config.yaml
n_layer: 11
d_model: 192
n_head: 4
n_kv_head: 1
head_dim: 64
d_mlp: 768
vocab_size: 5840
activation: "squared_relu"
norm: "layernorm"
norm_place: "pre"
norm_eps: 1e-07
positions: "rope"
rope_base: 932000.0
rope_fraction: 0.75
qk_norm: true
attn_scale: 0.15
bias: "none"
tie_embeddings: false
parallel_block: false
extras: ["some layers without attention", "local attention windows", "shifted keys", "exclusive self-attention", "short convolutions", "norms scaled by depth", "capped logits"]
init: "normal"
init_std_qkv: 0.0424
init_std_o: 0.0527
init_std_up: 0.0607
init_std_down: 0.0607
optimizer: "muon_hyperball"
lr: 0.0102
lr_mult_up: 1.25
beta1: 0.95
lr_head: 0.00507
grad_clip: 0.5
warmup_steps: 0
schedule: "wsd"
decay_fraction: 1.0
decay_shape: "pow"
final_lr_fraction: 0.05
batch_tokens: 32768
seq_len: 512
doc_mask: true
train_tokens: 124900000
steps: 3812
dataset: "wikipedia_en"
Each number is 50 + 15 x the weight over its row's rms, rounded and kept within 0 to 99. Layers, rows and columns count from 0. The size before them is the row's rms in percent of the matrix's.

# layer 8 attention query, 256x192, rms 0.0425, rows 51-57,115-120,178-184,242-248, columns 0-95
103:40 62 67 46 59 38 52 40 47 57 52 64 21 73 48 51 62 36 70 65 64 64 51 32 30 35 46 64 46 40 44 37 68 89 72 47 69 50 20 67 50 70 38 52 57 61 62 69 45 66 68 55 88 59 41 76 43 54 52 04 40 51 44 58 51 70 67 36 48 53 58 46 39 37 62 40 40 39 53 90 53 46 60 42 72 31 55 56 67 50 53 79 61 56 55 43
103:33 52 26 53 53 43 14 62 65 46 22 31 11 70 69 47 76 32 60 50 62 35 62 40 55 70 43 82 70 27 60 49 80 40 67 20 49 68 45 50 55 39 33 31 67 66 57 75 56 56 46 23 44 41 38 74 49 52 43 48 77 50 47 40 65 58 51 46 49 32 36 16 62 59 45 54 55 37 57 56 74 40 73 21 54 49 48 51 24 39 32 55 53 35 36 44
099:91 34 41 52 39 57 85 49 57 70 31 15 35 47 73 37 39 42 45 60 57 61 42 74 40 43 79 69 49 60 51 49 44 67 69 32 58 52 44 68 25 53 45 55 44 57 54 33 44 26 76 36 58 58 51 57 70 60 33 35 34 49 76 45 27 80 27 45 84 60 42 34 47 53 64 83 33 47 49 75 41 75 66 44 53 34 59 21 59 62 56 64 44 78 65 48
104:37 52 55 49 33 42 37 44 57 54 54 53 28 58 54 57 65 63 42 39 59 65 16 60 46 61 41 39 72 51 85 48 34 52 75 53 53 41 58 64 45 62 86 36 65 57 44 34 54 60 51 47 39 67 50 36 73 52 92 62 36 59 42 50 49 69 54 38 33 83 38 61 24 65 42 60 48 85 42 50 52 17 66 50 44 38 47 43 56 51 73 53 34 16 66 61
099:56 56 41 51 36 50 55 47 55 42 37 76 77 60 56 52 74 73 53 73 19 48 65 61 43 37 42 75 32 69 46 44 73 53 54 65 57 55 49 62 67 54 52 36 50 49 60 25 40 34 51 57 74 53 43 56 69 58 38 34 61 47 21 69 63 38 98 59 36 39 51 50 56 52 48 64 99 36 35 57 51 27 43 52 55 68 50 40 41 51 27 56 47 67 77 48
116:47 68 59 48 39 46 56 30 64 13 68 66 49 80 43 34 54 70 49 64 55 68 59 45 37 23 65 60 42 80 18 43 49 21 64 45 42 57 28 74 54 63 30 48 37 63 86 56 29 75 56 33 59 79 46 63 44 70 23 57 80 36 67 48 44 36 69 47 44 70 40 61 54 38 44 35 59 41 34 63 50 46 60 24 62 77 88 56 53 52 46 48 56 44 39 67
114:65 58 52 55 43 68 63 50 56 60 55 65 61 62 72 37 48 39 58 46 54 72 28 30 53 25 26 69 47 30 01 56 24 25 47 53 40 50 34 36 39 80 29 67 30 83 57 61 37 15 63 42 60 57 47 54 37 43 40 39 50 62 44 64 56 41 39 98 43 77 51 52 31 29 69 32 60 43 44 45 43 48 34 51 48 40 59 48 74 49 31 42 64 37 90 64
096:58 43 64 69 51 48 41 41 62 79 55 64 40 57 55 45 40 51 69 42 69 48 49 38 51 53 32 25 54 35 79 07 46 71 64 63 62 47 48 56 31 47 46 16 62 48 48 81 24 51 58 57 69 45 52 60 10 55 51 36 23 67 50 72 49 37 59 62 66 46 56 35 65 51 51 38 34 38 66 48 59 57 49 46 55 35 65 65 40 56 35 42 42 72 71 63
099:56 56 22 33 47 57 45 78 41 49 21 31 43 69 57 45 67 36 61 52 51 49 63 45 44 63 50 39 45 35 64 40 51 48 72 35 60 74 69 41 52 56 37 36 34 52 23 73 41 30 36 18 64 35 52 56 89 57 36 64 45 65 38 52 51 62 47 76 61 35 40 00 53 70 38 70 45 52 84 29 61 67 63 51 70 19 53 42 57 41 48 60 26 26 58 69
104:55 37 33 41 40 47 87 56 35 46 49 33 48 54 54 53 46 64 88 59 58 55 16 51 62 09 43 64 71 31 57 42 79 53 47 95 45 61 30 65 62 39 55 68 27 57 66 59 63 51 47 49 33 38 82 36 71 46 49 53 54 54 72 33 46 41 64 37 62 73 45 51 53 50 69 48 49 39 21 29 13 52 59 57 66 63 26 49 33 39 27 76 59 50 43 48
095:63 66 60 63 45 56 52 22 35 48 74 46 39 38 99 51 64 50 40 83 75 72 29 30 54 47 58 55 72 39 34 25 62 34 71 37 33 57 46 63 46 45 76 32 29 38 50 42 63 36 63 54 33 43 52 33 63 51 71 54 31 52 54 42 31 47 31 67 45 41 57 38 29 45 38 67 43 46 67 36 56 50 40 70 59 61 17 13 61 61 63 38 50 28 61 14
092:58 70 42 67 29 54 67 28 55 59 61 72 54 33 33 51 40 22 34 53 42 71 59 50 56 55 44 45 49 31 49 43 77 91 16 56 39 41 63 74 45 47 59 44 49 47 31 69 48 26 29 49 70 50 41 37 63 88 26 66 53 47 45 43 41 57 65 72 55 61 41 51 40 55 58 55 56 53 66 59 66 51 66 59 45 41 46 46 41 43 57 61 57 15 59 32
097:28 75 52 57 41 45 60 25 36 51 42 20 35 55 43 69 55 41 39 55 13 52 76 60 34 50 47 76 68 51 47 43 60 22 42 58 56 60 54 72 78 53 53 49 53 61 69 37 32 66 74 68 45 68 59 75 79 82 53 28 39 32 76 39 56 74 64 40 54 62 48 88 50 38 38 39 52 53 67 78 54 46 57 68 54 41 50 48 65 73 47 60 48 35 27 60
098:37 49 63 34 45 45 39 50 57 70 54 26 41 71 60 51 76 58 58 37 62 41 55 28 50 65 38 52 24 56 62 41 16 54 93 33 74 49 59 68 48 50 55 51 43 74 69 68 34 61 51 73 37 63 52 56 30 18 48 40 60 54 70 55 44 35 18 79 48 57 37 64 63 39 52 37 55 36 39 68 80 68 59 51 45 36 57 44 38 32 51 28 49 70 54 48
103:51 46 44 51 71 60 58 74 51 44 27 44 68 39 56 51 29 44 43 50 34 36 37 63 22 41 48 36 46 32 66 00 61 37 07 50 61 28 09 74 48 53 72 37 56 34 28 63 42 23 49 47 51 54 70 62 43 75 41 30 38 56 61 69 73 60 53 40 70 40 67 28 48 46 24 54 69 34 81 45 45 38 42 61 62 66 44 39 55 40 56 56 59 50 74 38
100:59 42 46 36 54 45 17 47 48 60 38 45 58 48 56 56 56 19 55 53 23 63 60 74 72 61 36 50 89 33 26 34 47 33 56 47 41 65 40 61 64 67 21 46 48 39 17 68 66 71 34 18 24 36 48 34 89 39 38 66 39 48 45 55 37 65 48 66 37 42 60 03 44 68 77 63 36 55 46 47 49 46 53 57 45 44 24 56 40 60 56 61 37 19 44 68
088:61 43 51 58 46 50 74 53 28 55 31 47 46 42 18 25 56 62 48 66 55 77 58 68 57 43 49 44 48 38 68 67 81 60 71 39 54 36 35 35 43 58 60 74 36 49 66 50 50 61 63 25 51 76 52 52 80 30 56 40 36 52 56 45 46 42 72 56 58 74 29 51 71 39 56 45 51 31 49 51 74 43 43 55 66 38 42 76 72 70 43 40 37 29 53 63
097:26 58 45 57 45 53 19 49 50 58 59 39 28 32 68 51 58 64 46 52 59 42 38 30 34 46 52 71 71 48 42 63 33 56 77 67 40 50 59 42 77 49 67 45 70 61 45 30 56 63 59 40 38 79 69 52 79 48 41 48 52 54 47 51 39 62 36 69 19 42 71 34 66 52 20 32 56 45 75 48 50 43 69 50 69 47 16 45 60 51 29 60 37 64 51 25
101:49 45 36 64 36 64 60 25 57 34 16 55 60 51 60 57 59 39 51 66 25 48 57 25 70 67 29 56 38 32 56 46 65 70 54 49 64 31 65 53 31 17 64 43 62 40 51 77 32 60 42 31 76 22 44 39 34 48 65 54 41 30 41 63 40 44 56 77 62 63 61 32 42 55 38 17 60 59 70 58 87 35 42 69 51 47 60 29 32 73 35 74 62 68 62 58
093:29 51 68 43 48 47 25 45 46 44 68 67 43 67 58 58 49 84 33 67 27 54 68 35 50 74 29 56 80 66 44 58 38 51 41 33 66 29 63 46 49 44 51 02 52 50 62 62 58 53 48 65 48 46 54 65 39 38 12 29 54 64 43 37 35 53 77 57 34 52 38 03 61 28 46 58 46 44 56 39 38 35 64 51 40 74 79 49 44 56 62 63 61 28 43 49
094:29 56 41 60 27 32 55 29 44 62 57 45 30 55 75 68 50 30 46 36 29 44 50 43 71 60 48 53 16 42 22 40 39 48 47 42 54 48 35 48 73 47 37 82 49 29 72 32 64 63 71 73 38 70 17 46 49 52 39 37 50 39 48 62 58 28 43 48 41 84 75 46 70 52 76 64 64 39 42 84 43 83 37 40 72 57 09 52 64 59 45 44 44 50 55 52
100:57 34 52 61 64 54 60 47 42 48 35 44 25 39 34 27 46 31 81 39 53 55 32 64 44 39 46 31 54 41 70 14 36 22 41 93 61 82 29 62 57 61 56 42 64 66 52 53 39 82 71 62 36 30 29 51 42 77 52 29 54 54 29 46 47 32 39 36 67 53 48 16 54 57 54 53 07 40 73 60 59 41 61 56 50 52 51 52 60 56 65 73 35 62 64 66
113:41 55 41 64 61 58 16 40 54 39 31 35 27 77 61 67 63 31 32 66 40 49 61 65 45 67 42 58 65 23 35 56 77 61 42 45 50 54 40 68 65 54 31 46 39 48 12 58 29 49 39 56 54 81 55 60 49 65 32 58 66 41 30 71 40 79 32 54 12 45 48 28 54 52 49 43 31 40 39 42 60 60 53 74 72 43 49 28 57 41 23 65 35 06 27 64
095:65 47 35 50 65 50 46 60 34 49 41 56 52 58 51 59 46 58 63 61 45 56 59 72 47 63 52 52 66 63 38 43 37 17 45 48 59 18 40 30 56 50 41 57 36 45 97 67 29 42 56 38 75 45 48 54 83 55 54 48 48 50 46 56 51 23 60 40 59 73 38 41 47 39 67 39 58 30 34 74 12 55 55 63 46 46 72 78 72 40 37 49 32 46 40 39
107:43 60 46 58 74 60 54 47 56 81 80 32 56 45 60 38 60 52 68 62 56 46 31 62 29 35 64 50 58 45 52 50 38 25 59 63 66 71 46 39 55 87 65 15 70 34 50 55 57 51 56 47 52 78 66 53 42 39 43 53 62 50 61 58 54 56 63 55 23 54 67 28 23 53 33 41 34 70 83 59 63 30 29 36 63 75 15 43 48 65 40 45 23 51 69 33
109:70 45 34 62 32 49 72 48 32 64 27 48 55 01 46 56 72 56 41 60 46 48 57 46 23 53 68 44 48 44 67 32 75 57 43 65 34 69 32 48 70 67 71 28 71 18 54 49 39 46 68 43 72 57 53 56 50 69 46 47 63 37 51 46 34 68 48 33 34 15 54 47 39 41 62 41 44 82 30 75 68 18 39 66 73 44 35 48 36 48 46 42 55 27 38 43
105:47 51 38 55 71 60 46 36 58 21 43 33 43 72 53 62 38 47 56 52 42 61 76 31 41 41 45 46 38 62 58 80 54 56 55 44 59 56 61 68 75 45 46 40 48 57 82 59 35 33 50 52 44 65 42 68 38 63 27 40 48 37 47 31 54 34 76 54 70 32 52 66 49 52 54 32 35 34 39 46 51 18 54 58 56 49 78 58 66 57 49 40 58 33 44 72
# layer 8 attention key, 64x192, rms 0.0421, rows 50-56, columns 0-95
104:34 48 57 41 61 57 39 50 56 39 31 47 37 57 73 68 53 27 56 47 32 37 62 56 44 62 42 50 41 49 14 26 32 46 52 46 56 43 41 60 68 63 72 70 53 54 73 72 50 57 77 52 56 55 36 58 65 45 35 41 56 38 46 67 44 32 46 60 59 45 59 47 32 33 57 55 75 29 63 64 35 93 31 74 85 44 38 20 53 41 44 30 22 41 86 63
101:29 50 76 58 61 64 63 29 52 72 46 63 52 57 42 32 46 26 80 74 59 70 47 44 49 34 40 51 32 45 73 45 59 62 41 72 78 53 16 67 30 79 57 32 65 51 63 53 51 52 59 49 65 58 66 69 33 55 47 14 51 42 35 80 63 32 30 39 49 57 23 37 34 26 54 42 34 31 66 50 63 46 36 53 65 54 31 58 74 41 73 70 63 70 77 52
105:57 69 34 32 57 75 24 69 49 38 08 40 47 61 66 55 66 32 31 70 53 60 70 49 42 55 59 55 72 37 66 46 60 53 48 44 56 52 52 70 41 56 36 44 34 66 33 54 58 42 40 31 55 51 49 54 61 59 28 50 62 36 31 43 34 59 24 63 34 51 53 32 49 57 55 62 37 52 55 33 66 51 53 69 61 29 55 33 40 27 21 52 36 06 25 76
093:76 49 27 60 45 43 91 53 32 45 58 32 42 56 61 48 49 51 64 53 40 80 44 69 73 51 34 61 61 46 48 69 66 39 57 62 26 82 27 25 44 38 25 54 40 49 59 67 62 54 67 40 53 53 59 36 71 64 33 48 42 54 52 57 42 58 40 46 87 74 29 60 56 65 73 61 52 52 29 77 29 39 61 53 60 22 51 66 46 35 36 66 35 58 57 50
098:42 42 46 73 41 45 39 41 50 61 72 46 40 49 76 39 58 75 58 71 73 59 24 58 24 41 74 43 76 45 50 56 17 49 68 59 54 50 33 64 39 42 85 37 59 43 48 38 51 52 56 47 42 91 50 42 70 38 79 50 51 38 73 64 32 68 27 45 35 45 53 18 44 63 34 54 67 67 59 63 52 46 46 61 70 49 06 41 58 57 40 65 34 30 79 28
115:68 50 43 65 34 08 65 26 53 44 37 73 70 32 34 41 65 33 49 68 51 61 53 45 56 53 45 47 47 52 28 41 65 76 18 31 59 61 44 35 44 53 42 62 38 47 36 59 27 41 62 45 84 42 61 46 46 56 39 26 54 25 57 62 37 68 52 35 42 36 32 35 21 39 34 55 62 63 60 63 62 20 38 51 80 36 45 47 47 55 44 53 63 30 46 69
099:40 66 35 70 35 46 54 35 48 42 90 45 45 64 44 53 64 36 54 66 24 48 77 53 32 40 42 45 60 60 22 57 65 29 45 47 56 47 53 80 51 57 28 33 28 51 53 57 63 64 58 53 50 70 47 61 44 66 13 43 56 43 48 23 67 65 36 51 50 65 43 75 48 41 44 57 41 48 31 48 38 33 36 45 56 68 72 71 59 63 37 61 46 36 29 57